Each number is 128 + 24 x the weight over the matrix's rms, rounded and kept within 0 to 255. Layers, rows and columns count from 0. Numbers have three digits each.

# down: layer 7 MLP down (transposed), 768x192, rms 0.177, rows 226-271, columns 0-95
# gate: layer 7 MLP gate, 768x192, rms 0.182, rows 227-272, columns 0-95
# up: layer 7 MLP up, 768x192, rms 0.19, rows 227-272, columns 0-95
down226:146105089151111138122128132121145171186085049115114102162155180183147138087080103156105120090168112142102165135106154155122065116084183119107125180133109089106117134119159141078112089141164110150121108121107142136131120087115103136095113155136091141096139108101175135172144155125119121147
gate227:117096131096139129116125150101126125162090118103160112158135127109145167094145119096162114111090112142115143118111128108176096164136163120115126114083081124127117093106089133122110170089089122182111145095143136136135122102141123133127116116096126116154126136139095117100144153112066129086
up227:158137118142165145148122138138169110099166137133133131118140100101149125151148110118153105089151123160123141144106185159106097161132114118128142118125106126174115120108140131173097192129114100092105111145125098185192128097160154109125151105104130170111096138112138104161101087139141116175
down227:117135139127168142119163104110112066078150112137171155090113109116131140139099136119105115130112127101141105156095130131169168138161131130152113088144153121109111118134149164145150130129162094178129098171160148132103162099145148144176136140138146099103112156124101130151141189078108123132
gate228:159121122121131068102133144117142133113072158172118123134156164155090141154153142113140116126182161143100122101123146111121165105132105123164148141124114113096143118157138116155122127162162136113093128126148132184136140121171147110133105133085134112091113131134123146134188143106164126122
up228:146113118117103134148091111087124150085130137125106113167129167148119152149112126096119143116142114118121145102144102101136118148115114099132122120119095117135105147117134095131131145094150131095113131086124127108109142155103110129153184107131174122140136148130117152128134142152120130126
down228:169162102175117114081092126126140134151081154149106134134108126147138163116107123086153114114146145094130143136122141145085144151140132125134160090147140145135164132155153142122108108114117132126120138110118107118113135149107135124120111152090121147129091127129117082122104126121085121142
gate229:125144114127118094149119142163109147131133138135173138152126147100142107150133140143128146137077091137137119143117157167127107118147082118110133108161129114124187122151094122191084122160150165074138143117129161153080137159073144114091115137157139127151131120160085121149128127121106115104
up229:107154099108169102138122134097166139108118111120124172129135164104178145174129146132113099069094105149130140141146181105132127152144150114129138089151133147117165154124191106165144117151117155148132156123134128094119140118142141115124120098121111154119108131155159131153092093141109113121
down229:127145136120150192124140086126120111111150125116155128081091116148125112121130086107125118127150139099133115102161139098103138115184113142072093174096129151148098105067105116076131086141134097123116150126161149139178116131120134129145087093123119121121161156100131150134124171115146088099
gate230:140095170127162077103164126171141140133167123139127142127153140177131092128126149148143119144148119106142150154119116142132122147169155165103162143148151107136101131146129140114164132151128142141086122150115134106109137144117107139142125127152102170098137095151133141167111164146113144160
up230:149103116184092170122101136117125106132125115104120112148154123080129144134151118120114139165154127182159139147122135164141123144115119093160102137153155146114113148146170137113118104132129140118143162146079115156140122106154154152109130120146157058156089102088117138119138102117138132111
down230:127150136138075151110090142116140107142104135146118118123125126127110135167104091139182131158134103128115124143101139144086137145119111047152129174061162156090136139120137149154105147138150158139145147084150104193171164071131111112153150128148161064149150143111081160131129124117111136092
gate231:134097155119116109138114148127099110132137097164123116095114161158135123164089101140149113122132127140126120098103126167124139140136158119112156127153138144132121174123091135148162104116165171145146135156105136199156099106103124109148110125126166097097128099090153142090119104125098093145
up231:165107139161089095127091132148065093136115118137170159107110109093122143140100169112141090125148072111099124131097129148145139128141168088142134150114113108138131088089115125178110100114115159132167119160138132135130169145082139155165089109097118129081167134099183157118118165143136135104
down231:137113100126127124147174139174130152146138072127195149093123117115116153133125109096149125117113169155085126143109145083120145090131135135139115085068170158128067119125086143168138150124140095083130138108143131115112121128136085122114101099125146132140148150147103104110159104139147121125
gate232:136134094149145137159120122096122131125118145114136100102103081134099136123157126134150157151113150123139163143106126124098109120115101111141132063195143122144141120162109142121134084092163114126101101120124129120126089146164141115083126143171106132188152155127134116149191181127148102044
up232:119126114128127131154097110188079111139157114165115096138154121139115137109152083129123081096146076144146120147136202091154134121197130144130092164130127136104103150103149131134126094146133093121119174149052116133136106144152154140130135135093118153142091102145119068123058099116121127169
down232:094133118159124181132137174106123098121099139134120155116165110137140094175151165094138139169128112133127116134081157166122139203147112133119129113117080128184087112137100134116118118145094111146123156156104147130103120148138165151121131130120147139133174141111176086079159115132137128129
gate233:142122111115147098135142135115128135156147110117156113118113168088158133144123121110103136118158112129111100142119112110143113128119126109115120065119134130101079131123161128097141086111125143107177128192167075100108130101188134177090158129093179140148121117129081146121139113125123137123
up233:121165113092168114110180135129115143105114121108126141147104168113095135111153145096177083138082166143097126141123067125130120104125150122096126121143121144143081157124155122113126159089129142132111110172124138081161129131129110172123119100104138097129106099161173124133135125116083144122
down233:154136096115144084095156102136088158119133097104154147108121122109145086124136155097123127136143169116124118145170122083122107122120166129120092054149146110174096142109124127097110109181167152157153137126117114119136133059123112107150121135084097106131165087143147089114125200116125162117
gate234:138128141117141126132142111143121105138166197157141096116164112094112149121097122123151091127127119109075102100117107138139114109123152078160116107106079127074139106146128119128122105134100120121090143118101138132126116174136109124158134132086137136121098152150133119109124131097144088131
up234:104143055142107112096130140117112105095144099102075121121143120120157109151123121131108121107170134116095124082132106101121143121137120141143117150115097125115116131096156105136138158149141114101130133129152134101124130122159136118152151133123111136149104106177150136117120162133130125106
down234:137127099113121078154122132159142137155134097159107130105100135150123146093124089098175114089122160141109104133100164115132121162104136100136125122082172136134155106123138141138132112130081108142154134126122104120124163151104127140109173138135126133126127109126084084155090101108122150151
gate235:092157108156128090132148115126095109099102141112115133108112123152130113115078109149093154086127127149193102141168118125137098127106142128117093112090118107162154160148163112154119138126102137144117131127120134134093171103142148071165141154102111150136110151138119125135137124119132151133
up235:149167110157155064118114159146095146095144132107116133166173082140101103133110168117153135132109136117126159109090149118157157109140109135108118093099122140146140166124100109119151102138147159156137110131115142166124118114157145132139096111143138117140154093105134144150120101116157144138
down235:105143120200105099144119098102149124077123143161180110134135121171161111128109127105125170124117132125127121163107119152145100143137091125124139161083152132137101125111101129122114124120161117117090126148148123126150105141133147106107139102123123166100125154158106116104138193136100148126
gate236:126108137095106125180117069102128136115116154145106156119120140147168113136115060125145144179133147105129150121116104185113123096149130142081103123130143097102116098143115143128144129143113128105182119165100084112139107113122149106092159110176120124114097108117157129105140093093147163175
up236:124125152141126109110170109131156130092102079127143092181119150120118149095133093159149136146112087163114131078138120145078079162107123209150153141129153109138076134125095119112147190125117130104133089141160156093081191110092112116157115130104167167135147168102138117131070125131155133132
down236:162114144090146158160115177166085141146136171122129131113138121154149128133172079115101160127143180107113118132108160141106153163129133129100126151118120154133151124090165126090111095110098159107126115115092098112134140127140114114123148116151141091109128136142157110135111121153144093136
gate237:143138146126083157119127119155082116135153165161134131146090155120113084113088105091128142068113109123101145126117128147119135132141155105122116110102139144136118137164149162139114144152120148106133119125169122144153117142158118133106123126095136144108155147136113110137141105130144159138
up237:105150099093131150115142140126128173088077108103112113165096107131135125088145145090092145153134156101082159102169099151127107129102131112131169147172122153074124110155118151113154137103133152124148117113104123140114162126142131085111121136117109132148124074138165183177111126109143132137
down237:130126139147123132145142129135127126096128131139131124100148067175123131146090078159077125116100145152110102111110135108109094125102141104142190128129112161156150119104135176118137127135135130128107096183137118152129133141131151127107133116092147117135133140153126142119097084134129143149
gate238:107136116120121120132106152100110138134152147157149113168146121105155124144117139145165133137121126167128141155097127122127107121101155136118099110127110141120120108111113135128106132123134125084157126123112134131144161109137118111135092137130153146107151142105106113114138118151127161124
up238:139086119123165162115154127130120128115133093143143155141118105138063129144141113150150139113123144150167116186125109081123164092141151118126124118148145126105135149124168114098141122126154108139146064084132131136133140129123139121080161102122123152158077144141144150152143165141151125138
down238:141135102144123143138097114128100087105118146102166122110121132120123142121150148077105173122133166173176180098109133081116154148104152113124164118138115121120144112126098102140126089098142137109148081143130150121146153160138116121121140103155135112111124130111120142054150076140113119140
gate239:101160142169116137118104151101165128133120122132120160150160112170133125129139119090137153147129147123139118143080139168137141097124157144130180109140140166115076138116138139127120157155117092204133176144123109112126120113093137119143147151129136110110147107158100141125144131124109114126
up239:102121142107115136180131156130134154086093123143154091116159120084122134098145104184125139126136118111135122131161101098089086101123107114102109111126123106144177112109127118126095093147121113075148124153118145146127144119119090153133141097110103145169111118119148103149125117113122141109
down239:172110137108111195120118117167100115130162130111136143155143080142091131157091105136097136088125107101098158169127146138130138123120119140098112085148149160106147145146145128142117122065123139129148153129103120127131118164144139156127150088117135162149102101123172107150101125126135138162
gate240:148125161078137145133174140128141087116097151168127130155140120094129103124150128110130093155158167130107144150148120148092135124074142159114143177119154169159135134142171173122111131138147150147092125170105148143161108146160122131114069111085115127146100106126110122127147139128095113099
up240:123101132152140091131118143135130123116118165108116132144116133101091165126152162087127122156136115121146117118142121118110176133121125105087118126144114097130110152120115127171151118104118102117137102077130130132078148129120131139126099161119101117137146133129139143150120135157138140107
down240:128150171126104136123146119131165122148081162133127161103154124147147150094136121128134112118162139133141123172117113120151134125144136116109108183121141158106136110128109151077108135108098164134132151118140146081147160142093103120110152146124104136142115113128120126104136157135130094124
gate241:108166144163099153107127128122137101126145113171097119088077104163122154162117179171131139154162118137110099156126128115123123154138161171146106166087124137112112132148142114132108132135152133173174121107160163114155111123140145087100107125119121154146132110092105128100137038125117171124
up241:076131145131164146102109138144077103136153151125144099127124138158139123127144141132134125111159096102108103170099117127094132102111103151143135159158113159126108137120135119138098119147103170132106111137177128137117140148104130166137137078133101162118130138092153159112184110169190139155
down241:168113144158122146144100145137112145151093128112119193084120140108120133138147097109145118112126146156117149111112114085116124099134110137098130145108126151134094118158170164155120135135095120086125136166094082126115130117128090148109126144131105130100124160098145140147118150093099143123
gate242:050141126098161111132123120107145148091105160138162115170120144120139157130140147131110158142128144153108123159176139118122147123132150126135128142151058170130113095162129116160115135140134115153128148144114101151143109136124170119144134130117127145116140118151159166132134135168113121065
up242:129118123169116126130135143162191136113110082086128116154110096113091129135133112142116130147087071101156140134108089102117164075145138115118124158120089111165101135112165134110160098143131152116086142143139100145113105144125162145125165107149140152150137111119165104143132116126150103118
down242:134111145077119090119112143106092161176153145131158143089160129129085112129135160144121090133127135118128127171085098136078151106098114109106142134138158109135191132149121133113154120185098138114130095135119132157163133131127137148081129103094097143124130153145126116128120113153121105123
gate243:118112028122117143171157135145066091060138130110138136095076157142167096099116111096112138143123146128161143122156105102176134114102116121132170101123137122115079151144140110125118116173143102088131132117133120114077117111078148157132114110138168121129089085142138149157149146080128125120
up243:132093179133191148162142099159127112151143119112167139117133119110111148095147125090127141150079128140143146119122056124048102120117141097108140097139144123187164135126105108120125150150146131115183162095156131124107088141072126141141142148114184124123159114105123164126155151102122121092
down243:139157084150113168117124114141101101116127118142124092146120121103166123107105147115129136130171119151104119130101158187115146136120138157100131155126154108136113144130129091110157160134137114123090141078116147126129129144115046127132109120121078129101156104145147131113180143115103088117
gate244:097172144110151159103078115176158169164112130133151091119135121123110156096132147141130138128151079156123153073091151141100075123102112100146156117145148184125159152174121107129096115125139109114151115112156126136128096142182128134132110142095146114137113119155103186114139127088145125128
up244:111130131139133134143169153133137123151150118159149108123201114151137129131149178131128104125113108088198118097111150154149106136100145117162181132123101099148080116167143149112114124113087142120150109159141156138154162107153154091144098078126142147116155145120112096146113145112159079128
down244:170140105097160127139142111129112101106139140096141105102110163123144117152120163143117117171119140147136136120086116181116126110132097084144126108126162154111122122140159119112124089140141095093138120166095136108171138127077149137138123163178105121092128138157112150116120138138103180143
gate245:119124086134060128101125140131131153092118113136136140114142149101143118103157119093155163132151138140120079144168153132132149138101125136142143114115102103116151155124139128158094118122136111143079123184161113105143090122115188164095112107168107155094084124121139111139119133154127103162
up245:087144128104115142115111087146135143093115129096133089082140145115082149103122118124143117099107130128165140164083143128123122130092155136175089088122087159135156145172132075121086129117133138153141162176137136125150123084114106133099118150119104151145092081094144107112111117148116135150
down245:109089140116130123135132063110075130140130131125070112116126097101131129154119123167087083130061157094107153144155120142122158120113105083122097125138129114143107128179197124141126131099082082126139157126145130127102191136137104102147104148152112132148114122140140143093132133133118168111
gate246:123135118131153120135123156124143172176132144128141108114109095122100116140098148123122140137086151150102099127146074139108141143163165144154164094125104144139120150131100122130124166130087096115101122119113122137081113161125149088128089133132103171158115124099152104090118115117158145123
up246:145144138140097125118149117124169136123143155149109148143120153121134110133121148117162165151103097130112117157137123169133118134132129113119095107100103136153115150093134127105168097132151079098122144142082154181108148126106115104129147132173113140146162134118144082089136105147092081130
down246:113124156147148132124123168116130160120177107129154154182076130127116142152162080130100159150099111122119132177186143155081108138116121141101150129154143129095150136092132101138127115167097122082119148153108131140154090165151127150113106086126161128138151140163130125138123105140097138090
gate247:162127147116127106139138117169087103168161157171151128117124125083129136107167142145134120110098127089152156119115098147100170174153163155116118181116152109157145123145157083136135116110160083124168150162112171107129119131145061159131123110118136107108104146142165151135123139138149150119
up247:138095105100115130130165116131094110119129135115173122116141103133160141076114128151100120121068081117137110146157144125095083110130141152105169104133095144142122157141127122127126162117154124118126075137126100087114141176177136108131102138139151137146108104145131102135065123133142084165
down247:142147117098140142098133134131092148117127132101148125172132102138154159129113094120114166131135159163137114116097115137091099146125116149156137186096146168149140107119090106122139094135153145070162106117141118110134118141147127112091178126132155152170097144087127134117103139135138135096
gate248:146135138164159124085139100103119157123120154084090127151196115084142086134112122150113123114117121125146149144129122142120087149121110120121102110118127106143157151114082123165155166138097106147114140140121133169105111156141129098110113156138158149157131158118153101127128124116106107106
up248:140130149118092097143092133165166124164102113082104111112128116089124091193147139080091140163137154129143165150135181139149174122138143177104159132137097108119116131112135142113136145109106138162145139101152141134107103129129144091164125133133113135118142127092153071120086135141143144105
down248:117136140145130132162080090154118127127124177114098166183103121080129112123140109121144164130155097130111166145133117149188117190122123176113104126134155095098136172108142146146140116161140141116123101170109134145106114119115136097127122104118131112088092129153114125144100129129170132099
gate249:140133139109147162118109131155086117140116096154117152095096130107108129099127129136117116136141102129154116138101130095111162176094129115085110142165137129137129128130169123129120168105139133138109143105153130139093142113099134152154118134132160121053156164120151152132116103134163126094
up249:101142103107147143152126097098155109139151148146169119134137143104149164169150104068139089121127113154145097107084087158122135115144107119124155159103110135137096143118112124108126175177145155178093097117150094144168157114153149091107132113175144127100111122135129118122124106127110189132
down249:121163126080122156101173114069107120109135178157098097142139176121135118131148134101097126123134151049120129130156138125153158142140158116157127136097143121152151111150090095124135106119136156124158140146126117154143141085118097188148099103126138138129124130138109131115194090139151109134
gate250:151102086121121134114118151147073131132079123144140153112124137124133138128163139124081156104110127124145106129139143117083135126114159155118146103136141133122136141140141159119131099168114115086114159078150110128095128077125177159133152125153114109123134134124124120128150114090069138101
up250:103189074157132141128145137117177140114193118122143185197135151123144131161113137132164138123167123135123109098090147187171162133149130127134130121137092110089120133167111169175123132140119140126099114155130078148156105154150131116116114134104135116146116111147156138141073092124167129156
down250:130142141144108139118108155079097093159102105128092149107105134082156123144140126152103154125129100160090139107162171114159109097134177133117145164126124122144114117128140111113104131114118146125164125062098091121119129154119117118109129124139118155139113162113166141095116162125125067120
gate251:130130115140096122112113127121152148146126132138152098121112105101079143127134160109155173115142116165159150133115151108192137122127105112123135117111088097087117155134159134099133130110122103128167134130152122125100101088107100114142106144109123181157106063115172074122156121147138142114
up251:098140144124185153132168124090117101104094143111146138109093135106118158133104135111129119108133154126127145122126168114115133087081117132142105111155169063154112151160152160099116128139106112134161097138147155114128094136094144127182097140099158118123109131166119119104090117125117127136
down251:111113142124152119149090122148090134148099149112124113136133107138156135117142166159153133154143138147117119129107095138115081145144114132111109120147108109126083165099169140111132092130134099108116121110108103117119095150091160108094112129119142117122176113129123152137086126106125130112
gate252:087167072147158117147142119092127126142123155138135115135106096142142106176135104136160150181120130089149100168129149126105100149136114120091137120108100101150156101095134142136171146129134137085109138116150143109169104130144138153105129120113167155123134134164117141115137120110109134150
up252:122099122166111154131163126058130158076115099136167142077112134121098132149134119165148154112095117137146134083109144098150112149101145104137123128168122114101093123141139122103162118179121141122107128151164109136120132125150135106140123150108167079153158097162139127113135104130179114148
down252:133094125154151169141132162083118114131154161113109144151130099163143164142132108124156137150108139154134135124152129121124152165160119147133137105160162163134140138145129148142115136100113140125153138111126138174120079165176139110147132112119128116157138116120151109136178161186154110085
gate253:131130127107103166162130109133110050088123119140115096201127150157147170134112110081122107101132110165125152158130119171139109087086107143099145124108142171097119111147138125119133125141122154135149150118126165129145131146120133093159137083114136144125129164110106165157122120133072112124
up253:187138129138149153137154073131133119114090110124091104186132128099095189115106154117089126106101131105134137141172103140149120125128118110129134119080157150143170120136160141081151143113125170175109097162077143129108107152152138096130191088130103146150140182131075117085105094127145148114
down253:194150090150116101142132098089152138105195142105115170101101113157131186160112141109082131135150092126128138132126135130111187135134107142151158093078143107148178146111138143148135100106116128144152078108186124121092135110109106101115128128099048138139112165090130147091169094156143118111
gate254:139116159151115181139129100120132139144126137129101083144147131155131150133085110152157122132122183115136131139184150070120125124136141106173125062190127129104088070117111115117179159160130144132111099097182140151129112126142160143157147168117104114111129114112118108094129161126103140108
up254:111139163134093144140141141138111150163160109127157150184131102154127137143091138174129114131113188141137127115128094092164150107106150162127115153139113104082123115127146128102160138114118072138116111106105113097107145154122081132164137120154137166118147125101145086155116103105108126117
down254:126103143122145151118108129129162113112119119106107162150174175150076135096117139128116123140134109146133114124145092143183159154127171100110124155143121147116119127118162113101199116130127100095186192162121118101096132113156122146156135160110134146159148106132128125136094129158127112126
gate255:137119122126132141128166136144135150105128168114110161103133107149133139091145151126121118119105130136098117154103139163146130140121114145112111110100088156141110139088125091106117186114174117142114173141133094104160159161095127108136090121119103079123130158148157121163145140153117111106
up255:148145124070116133139117108122152117102137100127136096091102107066101102092144125115172153127158147105130165088143127163153124090099134126142192106175082078128144147082151148123130150107104131115123115128113153134088110140091140155143099129121114125140127111160142096134140094159128145157
down255:113176125126094101126128130093135154113147142147102122166132117163084160131094095118155106160146105108096174147143120155158139168124173119158139106165110135116128066125137122149102124102152100153183073133156130159158111120148136163145118110144160115110120112140142129169152161115114113155
gate256:181150113132151168147088117110107156127138147149112082165154109127153126165121137097112139129150135149108170103130122135139167142111087143115158158098140124094100149132150137152119147110131128127155092080163089130138106142091138133167129130136150095126101103104165125120088120141098078115
up256:101110140114094112116130147121157129133115109135183145121161146118110114127143104149098158168096119148142103137108151154118121113139100106136132145123086171158123120096122123103167129134115128127115120159130156131130137126115151138123079122126143199162095139125136150138137123117140164115
down256:111103098093113062098096148104124149106093163142151125137064106131129138081124103116113135135127122133139174124166093147134130096123146131133127138137189145127147115132132123116119133168148107119139132126162151126167073103166133160119129128142120142120124110105172142126180141153110120145
gate257:125148108162132110165123143143167126155144138129088148138106122128114129130117156139123108123143144097112107127108166125156130138126174116121141137151129144126139155119136099161123113150111160110100100118129116145127130131109128144117113130125115090147072126115143179121123142107108122169
up257:115102101122104098112134137107141121131155147119092135164104125135104126108104143126135127152140088119117132160108117096145157115125117078106140148147123111096109121123145141144144121105155125169121132115125104102097147136111115063125156177128109114102099169148140190119116120091131120112
down257:142147154181121122133122151148112159135147174133168117097125144109139158132117090161127182137137110141154136107132119133142112187126147132152128130136146137172111146142134158174101124100109148108106107165119109158135159131109111130132150108126109138129126124146126161130088140146131129110
gate258:127140110154109131149099101114115146150129148109145108116150137120123150157117124138131116130126123115094107141114128145085127099143150162121119131132157118137165125164142096124098146120099159149134122127130103134129123165128112129161123056154102099117132139150160097124114096119130149180
up258:146099115145196110116129114108124136119130118087142107133120168132101112088107107128147107139122093114129118140158153121122134143125167137104127132147138104160112129178116142165137097102116144166154126123159105131129136116127110175144163136149133145117144154111113144075124146133121130087
down258:156114144133116129171150119174151081126142184109150150108145122110102110096111135124164132152094148141094118126108125145085166089148157099121122153119105092106135138134104096128150171132119178110159109152122119157110136137136104162107115164122104109118116091104125104118116151125142149125
gate259:110172137132130110122109113134127173100133115153120159144142111094072128143108115111114151155111104147126128137141109104144112121127164145115161133106132168153119104110146119127125161167200153135135145146103152104140146104094153101158116160165127182119116147116117172110142134164132133116
up259:148141110156097155094166112127118096157122113123131156143099101121149128120152161137073131114173167130148109108123154170123104089141114103107151128123101132098138082171100139150130099124126138132136127101122086131094143162116151161100128151067148117073137140148140135160121151149138103073
down259:147195176124171182112116066105100087073090134147112141084109111137181155115141136142129144100109095125136107162177142118128129101154106118146153178145133132134148151119115154131131126131150139101107144125152069146088135123136144132134120082118113095162169123109150116128115129084127117173
gate260:165090139102136176132141165138131147170145135147094119136139106119138129124132164078097161110146101137166168139148159118146116151124107125123137103146100155156142092101103135115135087136119129151090135118116118167136150077119086108099111134133156129123087106114105094104119117150134143118
up260:176149174117137127112134105132151099152102170142083083128161133109139132102127136172075118113102109093148186126075102135144131145110137112133104082186145123130116119123134157183130121088129149139150132157133125119126175123125110152098139130195157110144164092138126118117106095161140139122
down260:104102096162129134123135139116172110158079192100095167142094142104122114134130107130126121094160169143131118125143132148150155148151134118125172143104127143118143114143090136118100084179174077153141194120145123094077106112119092162158143126098165104089154145110153132118123081130121160135
gate261:106136112131104118104156146133142181104143127121118110114158110089100152128133123124141114121084115101121150107128138156101097112124148144109145048187118159140151137093160126126121135116203106153108149114132164104163132092145175155149167106137099149093120169109151078134123128162122154108
up261:097098136136154135115175080144144112106131164170120092096109084121123130133148182143124152163122148157128137116101139139116166120173125128130130133097166141094108096125139115142134141144148103106119129097139134135151184112117147102141143154143092165171092135093096132125108131126114168135
down261:165089090165062128138105070120145109153157146128092134123127119129141132090121132125118162126135159143155095150089085145152134112114104141116132108085108157169148140133144084147128099149131160148108105161118120139127115124125116093134129107156099129145132112141098140130149124146138177117
gate262:139177124135150143156111115128106154157133126111139108138134130114123137091109114127112143134164158131134102141118159120118156110122134143126129148115158112135132093119167127113107157131112113129104129095135134138075057111156108144146092114059138139126129117130112147067129138113105086117
up262:148132091158153099156128146148116154120118136147136118112131141150120125137145127146141085133136165121111117133160162154118172144074148150154126140080151114119137135123123138109106143074125116127066148090119077123161094150158117159141150150128131151108114128137048126144124082138130094105
down262:104146141107147144151164111155103154087099138106127117158103134116157162101166156087142130150136125150159124106125114107091103106124141114111127138100099098121190123135097075160136098096117144149157130150146128188147142136144103166119147108139121125127171165103112114127116151095109113133
gate263:127121145178152093148151125111132157110132149105096094136090080133177133115145144148138129095157168122111139144141122120077109148122099070105090080158096132121108125125118124074103111087127130126111162136131138071143173159119120139110151143125139173106132158113161109117116178137100103141
up263:146121124133118188131166126130081079116132149098138132128138129101175156162157119149175162085128152110172122120111147140142112165151131148111132157114137192140151113132135095137081139115164133158153076147125079113111141144116095099165121129131138127149111161144101124145074080164152097118
down263:112102034168094104147138121138094122124144141092156155115143133077109107114112124159126115174124112169150129114088125112123120095162121166103099124151105110138094142143104120116125134102164094165098120125107118159127118174132124109124125099119144131123128087155140098117126120095159131154
gate264:091118145091127122114155131126150140095120165123057117099092125130085153135103109129106134155124154137149098119156154138096140172126139166142155171108123168141124100136123125124138137146113160111143116122095092128162078131095114147138126135163063136120135099112147120075124123141129164132
up264:123094140091157124152111094126087092096090140125134134124133086153115156087099128120100114191120151108105091165102105127140113119136139156192129162133135175127098132101145156120175134125128155173149105137174127136146108128128158169147109153148091143131110146132141134136156099145107178105
down264:132137112110112124078111149164120134121154111185174128131116133122138077130141080146167122132082100133157133111141169114137127107113120131108100069117164126132087152126134134063126150099142126136106129126147133143094139142167157097146131110134128100182123153131138116117119154110120116132
gate265:107117142187144125134142140144139113110125178129133140114119142156122115162130140167123150102151139114123105130147163187101132159096107060086126056147164096129116093180129125150095144151156145103167103156090115131168176142119087117133113125177128145136115099098142101128093109154144118118
up265:135159132120118129091117111112101164128114106139128129123124108120099143103115114118107123130136113143142139170140127118174132115112131174106112113068118157137095131162154108064173098127171130135118148147180140098096116102143088148119110137143073086149110083125148173124141152136150149158
down265:106147153158130117123121120146119125145118131121114140081147139165147110128137163087125101146155141159124126079108142173148104139076079101134127056142116123127098133165119110109107100133166137122145145113083150121171211140116113103152113121126138106122129126151131137132102070152130111103
gate266:129127124137152141090150144134126100158101154139099106107138109084148129073154153113129121130144194116166150141176120143108145137117142147151145151173113114103115135138101144093104160099144113104108147158143142098136121148097140098077122099148108118142131146131127151122104091147157125107
up266:101117113114154107089133155141140092133146158214112120119117109127118121131128083128163138151123140136110160103156097112178103089138164115121123137135123126119138140145103138149152109157128109118102111072153155133127101112110134089088148176139133111167095157098142163137141166124162144124
down266:119130047139118146088118126110164193142131162109099124088121121106121127151100119109138100126147108079107097092107147116104138151117171150151118218165143122101134114105173127147110142111179124135123144147128123143140123102119185146147120147128115144121133131124082134098161141134110116143
gate267:144144160115146145177135164147144103137149100146107152096134138138139104124123149152130091104115104141155187141101101101160174164165132114102096184084133081136161144090134121150112100121107129133142097169112128125141148141119140181139118136143154138119125114095133146122093133145140097119
up267:058154132111142130118179140109132133100157120155160125092122125115109131106112136102125117132125192125127114115104107132135101163055113134119140132160134158182146144130089092123134166136145130136143081160169126105155104118112137107114141172080155156134118153136117062098134106105121118129
down267:086127095149174148121134134121138148089084096155100108166076154121110140088159096088103138146143168143088175126160137082111115092109145145136158119171110105120105122142137155090136148088093157130129124165106080104163099137150142118119145131094117164131140134131112122156136100099125128152
gate268:135194137109142137135126135111129086133119121134103102122131115179111107153122111110131125152163137137128102151167167130116120128117113088190087124146088108115149108161108129116117124107181126103189159116122137121110096140110070144152133137109094150154096112139124097136119147108128075154
up268:101098122115095117145138110148130138098131107111141115117123165140154126146150110133119157105127090113127179142124144125121125124090117149125156163133068119156131089090111136114121143075124143141134147133156160139153144117190091113116170104100139125113163142152113140127110118105136135109
down268:157132124097142162144117119102142135104126100121155124135117143130130108124121155136149112101140125113135136141137118148166147107122131163112152103117110125091110138137119145065160153137144129125133152171117144105118168135141153166147103123105111127108119135153088136146152117120086121117
gate269:121123131122147113135116129133100134133110120106136166110134123121159148144154122164081161116139176155112082119118103091109125121124113157090156138119140159126157154143108132172115107136178123115123109130177130142100152132104132097115153144101104109112099161077172144140125102172134090093
up269:119156133154142116129105120087109092058092147103099140119127141120074112137137137162118146160151130139184185126163140126123111146124138121132112164098152153127129130090083125148106113158107155116137117135201076130144173102128146128136150128146107122102097139134122156118135122157096112130
down269:154144108166195125134157148130134172098087107119115152147136137176078096114149107145109145129165107158095121133144147129145143126129107139165136156157131103156130141137153123135180141139104193142097119157111122144151137101095136116160105124153121123094108140131101118159137167118177158140
gate270:087113148112117134144091163120109108138115124110188118151127121119133133146139122121139147155131117146147112097120114100125151105156135095099135163137159086144138102139163087168138197092104142138174079120135091148136133100168149138133116150121114100110134128157138130127127118091133173105
up270:103120142031130093142153103122134129115156128112153131163169132132104123137132122138110153150141130162140200127131096129138156151129146074124073138151126107112175120144151113104131081127129140118136108124141129116141095075141128125135090148126124125111121093174114139152118143134213121161
down270:102128154131082172101080168158149192134102135095151109150112080174078124139106118140122169137149160175112149120110078113122122105106157174137148128157146128132132154155131160145103104104130108127154123130190169115149132120118146119164133133142149154131144106145104150132131091142135129133
gate271:133147168149144084126139122136117109125159132089143118145101181142136154086120120097165097170134070166165062119085117128081112113122148101110188099169157105162133129180093136102095097133166119122141152145104131096115132103121123142091116151145103111143131132128103165148103128159101124178
up271:114106137151131138136137129174144099119086113133102104153167122155146132160087115109122145114113085142086076103090137149147102161141140152115114124149119126108165107151145101137156126150116116127141150124129114131110154094133143104141136146160106111169113126147112079097184116156127131138
down271:111171111089137097134115123160068175114154128140151136109097126137145112117112104148079103133140104135144127134101128138131106137124109089095119078109106097154111125112122109163126154159168117105099157116098138132153135131141120105135080140144103139146139150130147089129117126179116141112
gate272:147120134132091106135179133110105127150138136111136174113101071086109131117137125136176147134106097134148134162115131122146115115125129139103144136129161116155184159105107093159128118126161133085159126135135096107150083111104112110132109134158122133163134149125164145160107108092100129108
up272:132152139100127096171144094120157128111148148126185143127151119154161128189104160140124134161136139133139141130152130127112125148115094131117085158121160114128156140112139144116135135145115164148107149131133105153138159161150140145177113130086102092111098096084137149120106143131126138138